Weights of a small GPT-style language model, trained from scratch on English Wikipedia: MLP 512 GELU, LayerNorm before each block.
Each number is 128 + 32 x the weight over its row's rms, rounded and kept within 0 to 255. Layers, rows and columns count from 0. The size above them is the row's rms in percent of the matrix's.

# layer 8 MLP up, 512x128, rms 0.199, rows 312-364, columns 0-63
size [ 98 104 105 114 106 103 102 111  96 100 100 103 103  94  94  94 105 102 102  94  96 102 102  84  97 116 103 102  99 102 101  86  99  97 103 101 109 102 104 100  98  97  99  99 103 103 104  90  97  98 104  99  96]
[[ 94 151 123  96 162 145  94  50 159 129 119 105 135 112 156 112  97  94  65 168 145 152 135 149 162  93 149  83 142 162 154 105  92 140 103 161 113  96  99 153 139  72  94  95 183 120  92 137 123  81 153 150 150 109 155 149 115  82 152 135 148 145 156 115]
 [178 190 111 123 149 121 145  53 144  95 188 106 113 108  92 142 126 106 132 143 135 141 127 153 101 137 135 170 140 108 134 134 117 103  98  73 157 158 115 113 130  97 161 149 169  59  93  51  75 114  95 151  79 100 209  96 161 109 152 202  83 172 116 107]
 [140 160 110 155 123  97 170 123 120 112 162 131  70 185 121 111 133 140 121 150  85 133  66 113 105  74 129 110 100 167 151  78 102 137  51 155 161 115 131 121 132  88 158 137 138  55 148 149 142 138 155 194  58 148 181 107 111 173 127 129 121 134 146  99]
 [ 84 120 124 123 134 183 162 199 130 134  99  96 112  63  93 119  83  74  90  94 137 138 138 155 149 120 112  83  69  97 112  75 127 126 185 107 150 134 110 118 137  62  78 112 127  92 190 130 154 154 117 163 171  98 179 103 146 100 139 148 143 139 153 178]
 [177  93 121 161 107 127  75 101 123 103 121 119 146 148 126 114 127 142 175  98 126 102  64 123 143 221 144 128 122 116 138  98 128 142 149  98 131 207  81  69 165 128 128 177  68 121 108 134 117 158 161 136 107  96 159  85  81 110  67 150 172 103 118 137]
 [131 122  88 111  98 156 135  91  70 164 147  97 129 141 219 101  94 132 145 137 154 178 127 164 114  86 111 120  83 160 141 143  84 108 127 105 126 120 111 173  82 161 153  94 109 107  83 157 178 159 116 136 116  83 129 127 124 150 108 158  64  93 124 178]
 [ 99 137 175 122 150 178  96 164 106 105 172  89  62 134  99 149 127  84 126 157 148 142 121 118 146 158 151 119 184 154  86 112 102 144 173 124  78 164  98 118 120 218 145 150  88 108 146 153 102  87 176 128 152 124 147  31 119 131  92 158 152 165  87  78]
 [141  87 172  91  82 109 143  95 177 153  82  89 139 151  64 188 176 131 123 171 118 149 128 150 133 131 115 210 178 123 104 139 114 110 125 118 126 119 119 178 164  71 113 139 107 179 153 114 122 102 164 142 111 186 161 153 160 110  72 184 147 170 135  74]
 [111 113 130 143 126 119 134 151 153 152 120 225 124 101  61  70 100 106 171 150 158 135 131 137 163 144 221 160 109  79 108 159 160 182 140 110  70  90  81 142 149 186 131  92 107 113 133 196 137 125 128 124 138 136 130 137  85 174 155 123  93 156 103 169]
 [133 121 108  66 123 136 127 101 126  97 159 167  68  95 152 133 133 153 182 112 141 129 170 112 171 124 124 128 183 126 152 167 121 169 171 158  74 166 136 167 143 138 126 129 141 136 136  89 141 104 143 178 165 152 108 105   5 149 129 134 131 132 111 185]
 [116 132 131 171 154 171 117  84  98 158  99 151 128  74 152 102 106 157 132 120 196 165  78 117 110 111  60  79 165 185 163 102 125 159  61 155  68 124 139 184 136  83 109  87 128 131 153 111 113 100 180  57 157 135 112 141  93 109  93 112 150 114 153  88]
 [130 106 132 155 137  61 137 135  84 128 115 198 219 124 109 143 121 119 120 108  86 139 159 140 156 143 117  71 104 129 168 104 118  98 143 151 133 157  92 133 160 128  93 146 109  77 166 122 107 174 104 110 167  88  92  97  64 100 183 181 114 119 140 153]
 [135 134 168 140 174 150 111  72 108 136  56 152 129 190 134 208 130 137  92 177  84 105  63 122 144  57 188 129 124 139 168 107 132 129 110 172 116 128 118 152 103  98 154 113 155 130 127 108 221 139 162 134 106 109 129 167  92 123 137 113 143 101  71 188]
 [185 134  87 115  92  89 148 138 167 131 159 117 208 124 156 117 126 117 120  60 124 146 128 142  91 159  86 110 147 133  99  62 158 144 147 145  79 202 127 109 137 168 125 142 163  91 163 133 111  78 159 166 144 148 131  81 120 170 122 122 102 134 140  84]
 [161 129  90  81  50  72 137 129 160 128 119 187 137 215 164 149 131 144 140 132  86 132 121 113 123 160 121 107  99  92 136 114 182 136 106 100  93 116  72 114 144 126 110 116 160  67 140 157 150 113 136 153 165  70 120 102 143 173 107 106 120 118 106 122]
 [141 130 110 171  89 166  57 133 138 156  69 130 131 116 112 140  97 160 185 161 109 103 125 148 108 141 171 190 178 128 151 127 120 109 109 148 153 167 133 139 168 102  84 133  58 178  33 173 118  89 153 172 136 121 127  92 101  79 134 102 163 136 141 100]
 [ 87 181 112 136 117 135 133  98 130  74 120 146  86 118 132 153 161 112 144 167 132 148 164 116 118 138 202 123 174 132 169 163  97  84  66 160 149  66 124  95 157 142  94 104 172 150 102 137  91 179 166 127 126 119 117  91  79 111 139  86 164  93 142 130]
 [133 160 106 124 117 127 171 107  87 201 144 100  79  97 155 145 156 141 106  85  99 164 111 131 130 119  53 124 118  96 119 151 131 161 114 114 124 165 129 144 170 144 154 169 143 107 139 146 139 118 129  94 117 108  92  97 158 153  56 134 164 170 149 191]
 [155 204 121 130 138 141 144 139 127 135 111 145 146 103  76 167 125 125 121  98  87 110 130 125 102 131  89 226 107 142  97  91 127 148 137 116 134 168 145 126 136  97  98 148 166 161  79 153  99 137 148  57  90  53  84  76 116 110 120  92 105 147 170 115]
 [100 139 130 167 158  72 136 136 164 162  64 135  86 188 153 143 162 123 116 120 105 200 122 120 166  86 145 162 146  84 101 110 152 111 174 148  53 145 122 179 129 111 126 156 107 183 113 163 117  77 138 153 200 130 126 169  66 146 154  43 150 197 158 107]
 [122 170 181  96 118 126 131 147 105 114  63 104 127 110 195 121  87 110 107 142 166 141 181 177 135 167 172  68 153 136 217 106 123 137 168  89 137 171 133 131 105 102 161 148 158 161 107  56 126 118 125 102  64 117  65 150 162  98 139 116 156 181 130 114]
 [123 147 147 127 101 113 170 204 132 151 168 144 105 118  94  97 102 136 114 104  96 147 133 111 140 151 122 127 176 205 148 114  94 141 120 170 106  95 134 175 158 109 192 170 128 135 111 108 165  58 170 112 127 165 141 146 128  96 133  71 115 109 104 144]
 [ 95 141 116 119 141  87  94 139 114 111 126  91 170 148 157 139  73  96 131 157 104 157  89 138 140 147 126  79  95 127  90  77 138 100 179  95 121 140  72 118 111  95 138 113 133 135  61 142  98  93 118 140 152  69 126 100 170 162 141 134 107 138 116 174]
 [127 103  99  99 153 143 120 139 179 100 137 133  62 121  73 138 118 119 122 129 132 139 179 104 109 100 131 148 146  81 155 129 149 112 125  98 132 187 169 132 143  92  80  84  90 116  79 105  89 133  82 136 150 198 118 149 124  86 189 132 112 116 101 136]
 [162 134 130  66 156 130 133  84 130 116 172 151 115 132  98 133  95  91 168 112 118  86 153 106 111 116 164 113 117 100 101 190  97 163 114 182 166 114 141 205 101 157 151 138 125  92 163 144 131 118 125 122 160 120 117 130  86 124 165 129 129 198 123 108]
 [108 152  97 149 139 146 119 190 124 138  92 155 108 140 156 141 168 152 166  57 140 194  88 141 162  60 133 110 100  82 128 107 123 107 139 150 117 167 101  81 150 165 128 127 139 117  77 135 138 123 146 178 122 118  99 108  98 123 126 145 140 132  91 163]
 [138 113 180 101 128 126 124 167  84 143 184 154 110 155 154 200 165 145  93 127 136 150 198 149 225 155 162 120 112  85  85 100  95 160 120  61 121 179 130 162 129 103 147 123 113 169 171  93 104 161  99 145  78 101 122  83 102 120 135 179 128 108 146 116]
 [110 106 139  67 140 197 136 144  97  97 124 154  44 103 159 125 162 101 101 112 145 142 127 140  67 161 171 187 126 111 104 120  97 142 106 114  63 154 156 119 103 144 147  91 171 126 125 156 159 162 182 120  90 105  95 139 151  81 169  91  57 125 156 147]
 [125 135 150 132 146 139 167 150  63 119  74  85 138 155 164 200 105  88  96 118 148 127 156 186 109  81 145 110 145 167 153 104 111 137 105 161 225 177 140 125 100 124 133 121 119 112 142  97  96 192 184 150 117 104 129 153 101 119 192 106 128 132 107  94]
 [163 192 155 105  74  88 160 163  94 102  48 102 101 102 107 144 117  91 142 132 131 136  88 108 132 117 140 157 170 143 138 132 160 125 100  84 111 183  93  95 129 140 126 122 114 133 144 114 174  64  88  88 208 147  75 109 101 126 122 145 148  62 134 106]
 [103 136 109 101 112 201 157 123 129 132 152 155 116 114  87 139  95 117 143  89 100 149 135  97  77 173 153 167 131 168 137 148 126  73 131 178 143 113 181 117 134 143 138 137 148 142 124 139  68  70  63 110 127 137 100 134 140 110 121 101 135 153 120  96]
 [144 192 103 139  79 103 151 151 144 138 102 135  89  89 145  48 159  93 135 155 147 146 142 110 185 149 171 147 109 122 170 140 137 141 121 179 126 139 175 168 150 153  82 127 111 155 154 144 111 131 127  86 118  83 137 111 106  94 140  74 118 123 142 203]
 [134  88 128 114 103 141 152 171 105 191 102 143 131  98 129 142  73 151 131 117 171 100 118  93  78 134 106  96 159  93 105 147 108 162 132 174 116 150  91 158 136 129 131 134 162 147 109 123  82 125 104 117 121  90  75 137 107 150 152 124 107  98  68 202]
 [119 156  73  94 177 153 145 160 138 148 133 124  80 163 153 155 166  95  83 189 175 138  85 126  81 129 119 107 118 123 147 111 104  89 139 129 106 118 102 131 165 103  78  87 125 112 120 148 148 172  86  98 160 129 115 124  67 117 158 196 102 138 105  11]
 [117 121 108 107 168 127  99  91 114 111 100  24 124 115 137  84 160 134  70 163 103 107 149 116  79 116 165 130 103  75 122 120 121 121 156 186 140 154  65 122 119 170 105 104 169 151 164 128 141 125 150 155 114  84 150 160 125 156 175 174 143 162  79 156]
 [151 105 166 114 203 136 221  44  57 144 100 135 166  81 147 133 138 108 157 146 158 113 133 168 147 113 162 146 127  70 142 151 142 139 134 163 104 119  54 167 166  77 138 118  83 156 133 151 128 127 112  56 136 153 120 124 147 110 158 101 176 124 103 126]
 [126 100  82 150  87 167 143  76 126 108 125 175 132 144 103  87  95 141 155 121  90 111 179  98 109 105  88 125 207 128 173 132 178 143 145  86 139 104 136 124 159 106 118 136 161  77 191 130 154 148 154 147 140 118 164 102 129 100 141 149 155 108 125 140]
 [166 211  86 112 103 152 100 111 177 136  92 157 180  96 124 201 137 169 144 186 114 120 193  75  78 101 131 126 131 129 105 138 165 172 152 173 111 124  82 157 178 100  87  86 147 125  87 140 158  81 113 130 141 132 136 142 126 123 111 141 125  99 153 116]
 [160 149 188 190 192 163 191 193 123 115 137 131 143 108 112 102 117 135 130 136 134  97  63 112 148 139 142 109  89 137 128 101 119 129 187 148 108 163  81 159  93  86  98 170 173 133 170  92 175 105 132 146  74 111 160 100 131 166 103 217  91 110  92 155]
 [ 96 167  91 116 143 139 106  85 187 181 131 110 125 171 137 104 132  57 168 138 146 139  87 174 128 176 138 135 112 128  95 138 109 149 164 144 201 126 141 139 151 151 113  95  81  96 156 110  98 133  98 120  59 104 140 137 131 105 149 161 185 141 112 139]
 [120  92 130  83 181 108 125  78  89 141 138 142 157 156 131 151 142 117 150 150  89 109  99 120 164 135 100 130 148  94 141 123 154 128  85 121 153 115 130 119 201 162  79 163 181 173 156 157 114 137 128 136 149  80 146  66 151 144 163 189 132 165  47 139]
 [105  36 159 168 143 129 143  89 147 134  86 143 162  94 133 153 205 122 163 135 167 151  72 136 100 107 138 125 107 134  86 105 110 139 119 114 193 146 135 130 158 138 149 159 139 115 178 176 116 175  88  55 113 163 100 162  87  95 170 159 166  79 134 139]
 [122 181 119 132 106 114 164 138 132 106 124 208 123 165 102  95 105 141 174  82 150 132 140  99 144 123  85 200 115  74  88 114 111 122 117  78 154 113 122 124 139 145  53 125 128  74 149 146 156  91 111 161 167 100 179 148 142  63 101 170  86 110  98 120]
 [162 139 139 114 129 132 121 107 107 137 127 162 124 170  99 100  95 101 135 131 163 123 133 119 175  96 125  71 151  70 126 110 138 142 147 106 133 158 168  79  56  96  98  61 136 134 108 115 144 127 125 119  96 150 126 169  81 163 100 123  64 175 100  67]
 [ 52 147  99 110 100 103 134 106 146 141  86  94  89 102  82 123 118 136 162 114 162 158 144 122 119 115 123 163  85  89 103 144 153 130 107 174 116 149 142  79  44 117  71 167 169 112 121 137 117 143 144 129 149 215  93  75 147 161 143 151 147  85 117 160]
 [136 179 108  95  65 130 169 132 133 128 121 160 163 149  52 123  72 128 212 164 161 140  61 129 146 121 155 110 116 128 171  99 155 175 126 128 112 133 144 105 118  94  65 135 136 110 110 161 124  83 123 154 149 113 117 147 102  97 126 170 108  91 110 148]
 [123  86 144 149 112 124 106 110 118 166 104 102 109 146 169 163 146 178 112 177  76 153  60 190 107  92 101 110 141 111 186 118 132 188  91 121 133 100  84 139  97 117 115 126 158 204 124 104 126 123 151  70 141 148 192 132 137 138 136 204 188 140 118 204]
 [122  82 189 104 125 194 102 173 132 121 111 177 106 142 109 134 115 102 121  86 103 158  75  97 194  98  81 150 103 105 113 100 144 140 124 151 135 140 128 125 101 139 125 128 161  91 158 107 154 154 183 165 181  73 201 148 102 133 146 150 110 110 164 202]
 [148 100 137  85  89 150 158 105 147 125 157 132 152 131 172 137 109 131 167 141 130 128  90 110 185 133  92 129 129 167 126 102 109 171 143  94 134 116 163  51 120 154 100 122 182 163 141 202 169  98 157 143 131 149 177 157 137 113 128 145 152 169 166 165]
 [140 136 127 110 102 104 126 124 160 140  90 113 127  99  94 134 122 138  67 139 122 173  99  76 156 173 109 138 182 113 159  97 206 141 124  82 121 157 118 147 126  94 121 162 114 165 179 154 131  71 111  92  65 100 229 112 106 154 143 120 117 113 156 126]
 [ 83 145  90 110 113 143 176 118  93 168 111 116 128 117 122 159 188 180 155  45  98  93 201 111 163 149 140 144 122 105  97 203 162 139 107 126 198 133 104 106 102  99 145 102 148 143 126 129  76 167 107  90  29 109 172  73 101 127 122 146 138 118 174 135]
 [136 118 109 154 168 135  98 128 163 110 132 116 142 149 165 119  85  56 163 169 115 172  99 140 124 166 146 145 145 138 115 155 178 133 111 134 103 140 150 153 167 158 107 129 142 100 140 155 131 103  78 198 117 150 118  93 208  77 109 149 187 140  82 141]
 [114 152 109 117  93 133  94 144 126  96 134 147 127  90 169 131 155 121 121 111 158 149 131 162 138 168  58 165  45 151  94  91 119 116 122 112  86 133  88 209  59 102 203 119 149 146 161 139 122  88 171 126  91 154 134  96 102 118 132 165 165 118 143  65]]
# layer 8 MLP down (transposed), 512x128, rms 0.207, rows 312-363, columns 0-63
size [ 89  96 105 101  81  97  92 106 111  90 102 106  92 106  99 102 106 107 101 105 107  96  96  87 109 109 103  93 105 104 101  83 107  95  98  97  99 107  96 105  85  94  96 111 104 113 102  89  99 105 101 104]
[[134 121  85  61 113 155  66 132 102 158  89  85 143 181 105 111 122 150 154 175 105 160 111 134 159 120 139 112 160 184 122 128 195 107 150 133 154 175 113 152  63 138 153 101  68  68 136 124 191 154 162 121 123 150  81 147 172 114 110 126 166  87 147 160]
 [102 168 192 140 117 110 181 120 162 141 105 161 127 110 169  96 188 129 126  86 138 100 141 189 155 171 120  92  71 102 139 118 108  94 131 102 136 165 124 101 164  87 150 133  96 153 132 130 173  73 117  93 175 153 110 142  93 159 103 189 153 121 129  82]
 [146 141 147 111  89 157  81  95 139  65 121 180 167 122 140 152 130  83 150 163 113  91 118 175 132 125  79  82 162 114 158  70 154 117 150 118 184 137 101 135 156 104 147 221 155  82  96  85  31 122 150 109 128 160 174 121 150  84 157 161 189 122 114 119]
 [185 119 112  92 104  66 107 124 159 134  80 144  93 125 131  85 150 143 189 115 123  63 157 106 141  56  68 155 110 117 130 136 128 101 146 146 105 132 214 127 109 151 131 114 132 110 127  72  60 111  84 132 148 154 140 113  60 117 108 144 124  81 112 145]
 [137 110  83 157 147 118  36 150 165 138 174 163 160 114 150 152 200 168 177 130 152 100 126 114  98 116 155 111 144 110 129 132 137  59 119 141 171 112 205 100 197  80 157 132 170 161 121  76 196 137 147 116 135 126 135 123 151 149 175 119 150 189 172 141]
 [145  75 207 118  95 184 130 120 153 159 136 138  95  93 110  59 165 155 131 154 103 194 145 132 147 138 105 123  67 181  82  54 119 109  95 171 116 131 138  37 135 143  60 138 126 110 127 139 116 100 134 171  96 150 112 147  98 120 141 122 107 168 128 138]
 [187 107 152 117  65 119  75 119 120 137 146 149 124 141 198 118 110 143  77 125  88  76 101 131  88 170 161 124 114 106  66  75 117  55 103 127 103  86 137 113 195 157 116 115  73 137 182 121 124  94  81 117  64 132 118 100 132 123 151  83 101 160 123 172]
 [152 161 132 135 126 160  97 124 160  85 137 134  60 114 113 103 100 106 128 118 118  92 114  89 156 117  90 112  94 136 139  87 151 143 173 115 155 142 158 184 107 146 182  64  80  87 114  94  95 147 135 151  90 185  96 163 197 132 146 170 137 147 145 170]
 [ 93 168 103 119 136 156  99  93 149  97 144 154 103  87 133 135 151 155  93 105 143 113  96 156 115 104 152 127  88 157 139 120 151  62 192 134 183 150 145 102 158 136  56 180 134 122 128 152 145 151 136 163 141 127 124  95 154 108 176 123 138 143  84 115]
 [135 149 142 178 128 137 151 147  81 161 101  98 116 168 141  92 164 142 168 123 102 181 134 183  60 138 107 116 105 164 156 143 111  90 150 136 171 157 137 137  50 141 127 120 157  99 170 172 171 158 103 119  95 172 116 136 180 150 108  85 124  94 113  87]
 [ 90 164 149 130 165 107 130 161 131 104 122 142  91 108  85 128 167 139 131 143  60 150 191 134 136 124 104  66  68 144  78 134  68 174 188 117 160 151 107 142 139 132 163 102 120 147 183 202 201 134 140 121 162 116  93  87 110 103 154 161 125 160 127 123]
 [ 98 114 221 128 155 108 171 113 185 156 104  97 179  98 165 111  94 119 109 128 108 121 148 175 139  92  94 112  87 158  96  97  89 142 102 161  97 198 110 199 134 119 123 123 131 118 215 178 162  66  70  42 136 129 109  84 163 138 156 157 115 150 147 121]
 [100 163 103 128 130 121 184 116  99 155 107 153 197 157 139 170 132 140 161 154 110 194 145 130  25 129 125 192 130 103 151 142  93 137 156 141 151  62 104 145 163 154 176 144 117 189 151 115  90 125 126  93 136 126  87  66  88 160 152 141 154 108  67 126]
 [181 163 181 152 136 157 216 126 133 119  95 112 128  62 161 116  96 169  83 200 168 101 162 117 170  83  93 166 105  90 147  92 140 157  70 129 151 140 130 126 177 131 171 164 151  94 122  88 111 115 135 157 185 132 129 153  77 111 196 114 142 100 119 132]
 [124 111 128 143 140  96 172 138  97 100 130 129 165 148 114 124  87 163 132  72 172 154 136  98 118 162  86 152  86  81 144  83 136  84 148 189 147 117 220 109 150 108 140 117 132 130 108 148 147  97 103 110 137 126 148 158 155 164 117  91  79 155 171  72]
 [122 161 134 124 131 142  97 110 127  95 163 151 187 129 154  97 158  99 125 151  81 107  97 145 103 155 141 125  58 154 154 179 157 162 187 102  89 120 189 133 143 156 169 181 173 117 150 154 169 172 150 111 147 197 157  92 136 181 124 131 160 109 172  99]
 [146 163 168 109  64 168 115 158  91 113  81 144 150  51 152 128 111 109 106 139 159 101 140 119  72 107 152 115 181 107  93  99 105 162 173  92 122 134 103 115 157 162 128  92 126 112 144 170 184  75  94 140 146 158 142 188 203 101 122 115 190 144 132 170]
 [167 153 124 101 171 119 116 133 152 162 144 110 141  60 153 130 121  72 133 149 159 107  92 149 132 134  86  95 126  40 137 148  91  66 121 197 160 113 210 128 133 189 152 134  93  95 127 169 123 141 162 127 102 141 121 127 109 119 162  92 111 154 113 146]
 [ 95 114  81 147 127 141 122 118 107 107 128 134 113 102 139 155 156 132 158 106 139 102 160 128  82 145 237 132 179  91 121  87 130 122 123  91 134  93 160 111  56 161 180 142 229 129 179  99 159 138 129 115 105 111 163 130 120 143 129 121 110 158 124 119]
 [ 78 171 209  69  69 135 128 132 127 146 168 163 161 157 145 149 113 142  61  59 130 133 121 159  64 121 145 116 156 149  75 101 140 112 116 124 107 141 155 153 122 128 127 114  88 101  68 120 126 182 131 157 199 126 131  99 119 129  99  73 101 175 132 170]
 [124 120  94 114 133 122 111 130  94 152 128  95 120 124 162  90 180 118 188 162 112 135 125 135 105 159 115 177 106 136  75 130 147 142 109 111 118 101 178  64  99 144 150 118  67 131 135 155 186 111 142  76 160 124 141 118 103  75 148 146 112 146  93 150]
 [139 128 203 150 111 102  96 119 136  92  98 112  78 142 127 169 119 121 167 152 140  77 152 132 200 171 144 174 146  98 128  91 140 106 122  66 212  89 161  45 161 172 100 122 137 142 124  84 131 127  80 115 138 114 116 102 141  92 131  86  65  98 117 119]
 [163 180 141  99 138 124 134 116 187 105 118 144 132 131 165  78 153 159 112 128 112 115 105  69 119 116  79 101  47 162 138 110 159 152  93 136 152  97 196 142 161 123 150 142 102 102 111 126 140  99 130  76 120 158 144 113  75  90  62 112 151 152 107 102]
 [136 122 102 116 135 141 144  98 121 114 134 131 140 135 127 124 174 153  93 115 140  95 169 102  97  95 128 147 128 189 165 151  99 115  85 106 111 111 105  60 146 164 157  86 151 118 112 131 143 141 134 134 170 145 144  83 106  88  95  80 137 145 169 112]
 [123 172  84  91 127 136 170 126  76 156  90 152 141 119 181 144 137 121 147 169 151 128  61 223 147 132 129 145 134 147 123 147 107 148 166  58  87 118 167 127 179  72  65 129 166 134 137 157 156 155  88 116 105 152 113 183 147 115  89  87 169 167 149 117]
 [128 128 217 162 112 174 163 124 141 170  70 112  93  57 115 145 110 132 116 104 136  77  83 104 148 170 124 123 146  63 124  99 141 120 111  99 148  66 111  37 131 134 184 152 129 135 127 141 142 122 129 123 156  88 119 145 164 158 115 125 150 102 122 137]
 [ 67 109 139 116 220 122 107 161 120 104 127  89 119  55 115 142 113 147 115 117 144  95  97 149 120 146  99 103  89 156 135 116 157 160 120  61 123 131 134  26 148 139 105 106 159 131 188 110 101 110 105 107 153 170  97 130 116 101 177 185 102 129  68 157]
 [147 148 104 134  51 102  96 136 136 152 139 154 106 120 171 151 117 189 164 127 182 137 118 116 168  91  97 129 166  93 178 113 163 119 165 144 117 157 134 167 123 114 138 175 147 131 149 107  88 115 141  59 104 131  56 136  77 173 154 154 129 182  85 189]
 [140 130  50 129 103 126  64 145 104 108 108 102 119 104 108 155 146  66 168 140  98 129 104 123 100  85 144 159 211 132 132 164 128  70 144  63  73 109 121  97 102 116 161 158 105 160 112 104 128  36 164 144 105 117 144 116 155 176 137 104 104 127 143 183]
 [126  76 143 176 167 118 134 124 110  82 135 107 178 140  91 104 134  89 135 100 122  99  77 153 127 164  84 150  96 137 142 100 113 162 170 170 164 135 114 135 102 124 139  65 175  82 142  99  92  98  99 141 146 103 147 131 125 166 142  88 109  73  89 146]
 [186 133 134 130 120 144 166 148 152 155 151 119 138 182 154  77  69 121 131 141 122  88 132 184 147 108 117 129 119 150 132  89 145  68 198 108 149 131 117 137  96 215  97 119  81 124 107 159 155 135  97 132 112 225 124 142 123 151  88 148 107 136 155 163]
 [186 100 134 136 174 157 129 180 189  98 165 108 101 216 118 119 150 137  98 108 146  81 101 130 137  91  90 126  53 115 219  68 131 122 134 164 145 169 172 110 142 166 108 132 113 171 147  83 126 139 119 119 108 147  71 107 139 122 120 198 105 186 137 110]
 [ 86 103 142 125 106 134 138 114 134  79  70 150 142 139 169 113  91 134  40 138 125 142 121 122 193 167 159 168 128 105 105  78 113 112 169  60 133 133 145 100 109 110  90 101 106 179 135 141 158 134 148 101 136  81 126 152 151  89 147 146 178 120 129 123]
 [ 98  77  95 155 162 122 150 112 121  81 111 130 106  97 181 109 146 164  53 160 125 119 176  83 162 159 142 175 194 102 177 139 145 112 140  76 153 114 123 100 126 139 127 108 153 200  95 136 162 122 183 164  59 158 145 151 141 109 192  91 156 101 137  93]
 [128 131 121 155 128 112 112 161 128 119 128 134 154 175 177 184  93 139 166 154 172 112 208 143 118 147  85 127 157 123 123  61 146  68 103 112 114 132 103 133 117 127 157 140 163 165 180 132 158  82 154  97 136 103 126 156 149 136 106 158 111 144 151 173]
 [125 158 146 210 126 127  81  89 191 152 102 104 166  74 169 139 150 114 128 104 135 112 176 182  78 121 168 187  77  59 105  80  83 147  88 117 167 122 137  88 167 120  90 106 204 184 161 132 160 109 137  84 120 153 120  96 183 114 143 131 138 156 151  91]
 [108 159 162 201 156  99 224 163 154 136 200  64 120  67 149 128  92 152 128 151 120  82 116 133 120 101 143 143 123 134 145 134 140 160  90  92 170  98 124  89  98 124 146 138 150 119 182 112 172  80 173 189 142 154 138 103 117  81 129 130 123 137 128 143]
 [129 121  97 119 158 152 124 117 138 157 118  98 109 184 167  95 153  95 144 149 107 138  86 164 135 113  93 121  82 141 146 170  82 125 105  52 142 138  99 146 193 131 135 201 149 140 150 174 134 129 146 185  81 147  93  98 191 105 140 178 197  89 157 177]
 [ 80 144 125 133  47  94 168  90 120  96  76  94 157 102 186 164 143 112 155  87 149 166 143  97 124 122 122  87 174  85 117 114 184 103  89 166 117 116 156 126  96 141 142 160  97  94 154 139 157 168 117  71 132 107 165 140  62 118 162 129 130 169 186 119]
 [162 110 157 133 167 136  63 166 169 124 156 137 167 107 110 130  80 128 150 100 111 117 186 169 118 153 125  92 116 106  88  62 158 142 149 180 105 169 135 103 111 122 119 136 145  84  71 120  58  95 129 132 148 177 186  86  82  60 130  53  70 153 128 124]
 [139 140 127 194 127 156 134 123 159 149 105 147  60 137 119 139  98 142  93 173 162 152  81 162  78 108 105  75 136 104 123 147 154  98 166  83 123 128 129 125  98 127 130 131 117 137 149 135 117 155 122  74 137  57 113 135 113 146 108  32 122 120 139 106]
 [118 125  46 128 116 160 124 125 155 101 145 130 122 121 112 117 124 154 125 134 138 107 119 104  98  81 141 152 131  92 155 163 162 140 147 134 158 110 181 153 146  33 138 193 111 177 148 118 205  92 131 120 139 141 159 159 126  85 156 240 134  99 106 163]
 [167 174  75 133 101 167 119 137 154 137 148 139  84  92 148 127 133 103 157 100 152 139 134 133 144 117 158 109 168  72  94 123 100  99 126  93 158 102 135 124 214 172 135 109 198 100 121  95  79 116 158 121 139  94 101  78 130 209 129  82 124 107 128 151]
 [ 96 124  62 127 210  63 146 161 159 118 128 147  97 134 163 117 128 161 104 172  88 141  94 119  98 160 140  78 144 137 140 163 185 158  86  92  78 158 138 154 182 176 114 183 140 140 149 120 137 143 185 174 143 109  99 147 162 131 153 127 120 124  67 166]
 [123 140  93 117 151 160 168 164 153 198 156 167 155 130 144  66 135 200 131 172 129 150 124 108 102 206 123 125 130 106 130 157 126 129 153 146 128 142 202  94 111 111 156 111 144 143 147 135 138 123 119 129 183  88 133  88 136 112 114 158  90 193  68 123]
 [162 154 167 138 146 107 140 146 151 152 110 165 170 131 138  82 122  79  91 151 148 138  90 121 111 155 118 144  26 106 118 148  68 115 136 101 143 151  98 120 156 104 128 156  98 134 111 140 155 123  68 160 111  91  83 147 129 128  56 117 108 148 132  89]
 [176  75 152 103  89 118 142  87 137 126 106  72 122 104 158 149 119 166  97 121 102 154 190  90 118 107 115 141  92  60 155 100 150 161 137 112 130 136 135 118 146  71 120 158 176 187 109 105  97  83 117 117  61 128 107 111 171 122  98 148 148 178 183 139]
 [123 145  77 156 186 101  93 122 114 123  76 110 110  82  59 155 100 113 116  73 144 107 142 127 128 150 123  99 156 137  95 110 147 109 129 180  91 152 196 138 148 127 150 152 156 159 124 124 137 119 114  52 117 179 119 161 150 180 103 142 169 127 103 149]
 [158 130 151 172  93  63 124 107 122 130 145 145 124 152 155 156 112 151 107 126 193 161 183 118 115 107  92  98 142  91 141  59 131 123 157 173 109 125 165  72 162 158  78 123 112 158 140 101 138 103 100 108 156  99 213 146 118 155 183 136 117 129  71 131]
 [183  99 160 128 126 145 101 112 116 122 157 139 120 133 123 144 108  91 103 171 117 123 139 138 109 174 187 192  92 152 136 167  98 114 124 148 105 156 213 141 217 102 169  97 108  88 146 130 133 138 144 154 119 157 180 124 182 128 145 110  67  34 174  96]
 [118 146  48  86  84 133 104 175 122 119  97 101  81 153 177 109 170 167 130 112 118 147 138  47  90 122 145  77 119 156  86  98 128 106 112 205 135 108 193  86 127 121 168 116 134  86 161 171 128 175 123 186 115 172 138 131 214 116 111 149  83 118  61 129]
 [126 123 156 151 141 138 106 144  72 131  60 125  96  97 143 161 137 105 138 109 144 130 144 109 130 163 104 164 100 159 106 153 119 167 171 125  71 128 100  56 165  81 125 120 132 149 202 190  88 132 162 129 134 182 114 134 140 104 157 121 164  76 133  76]]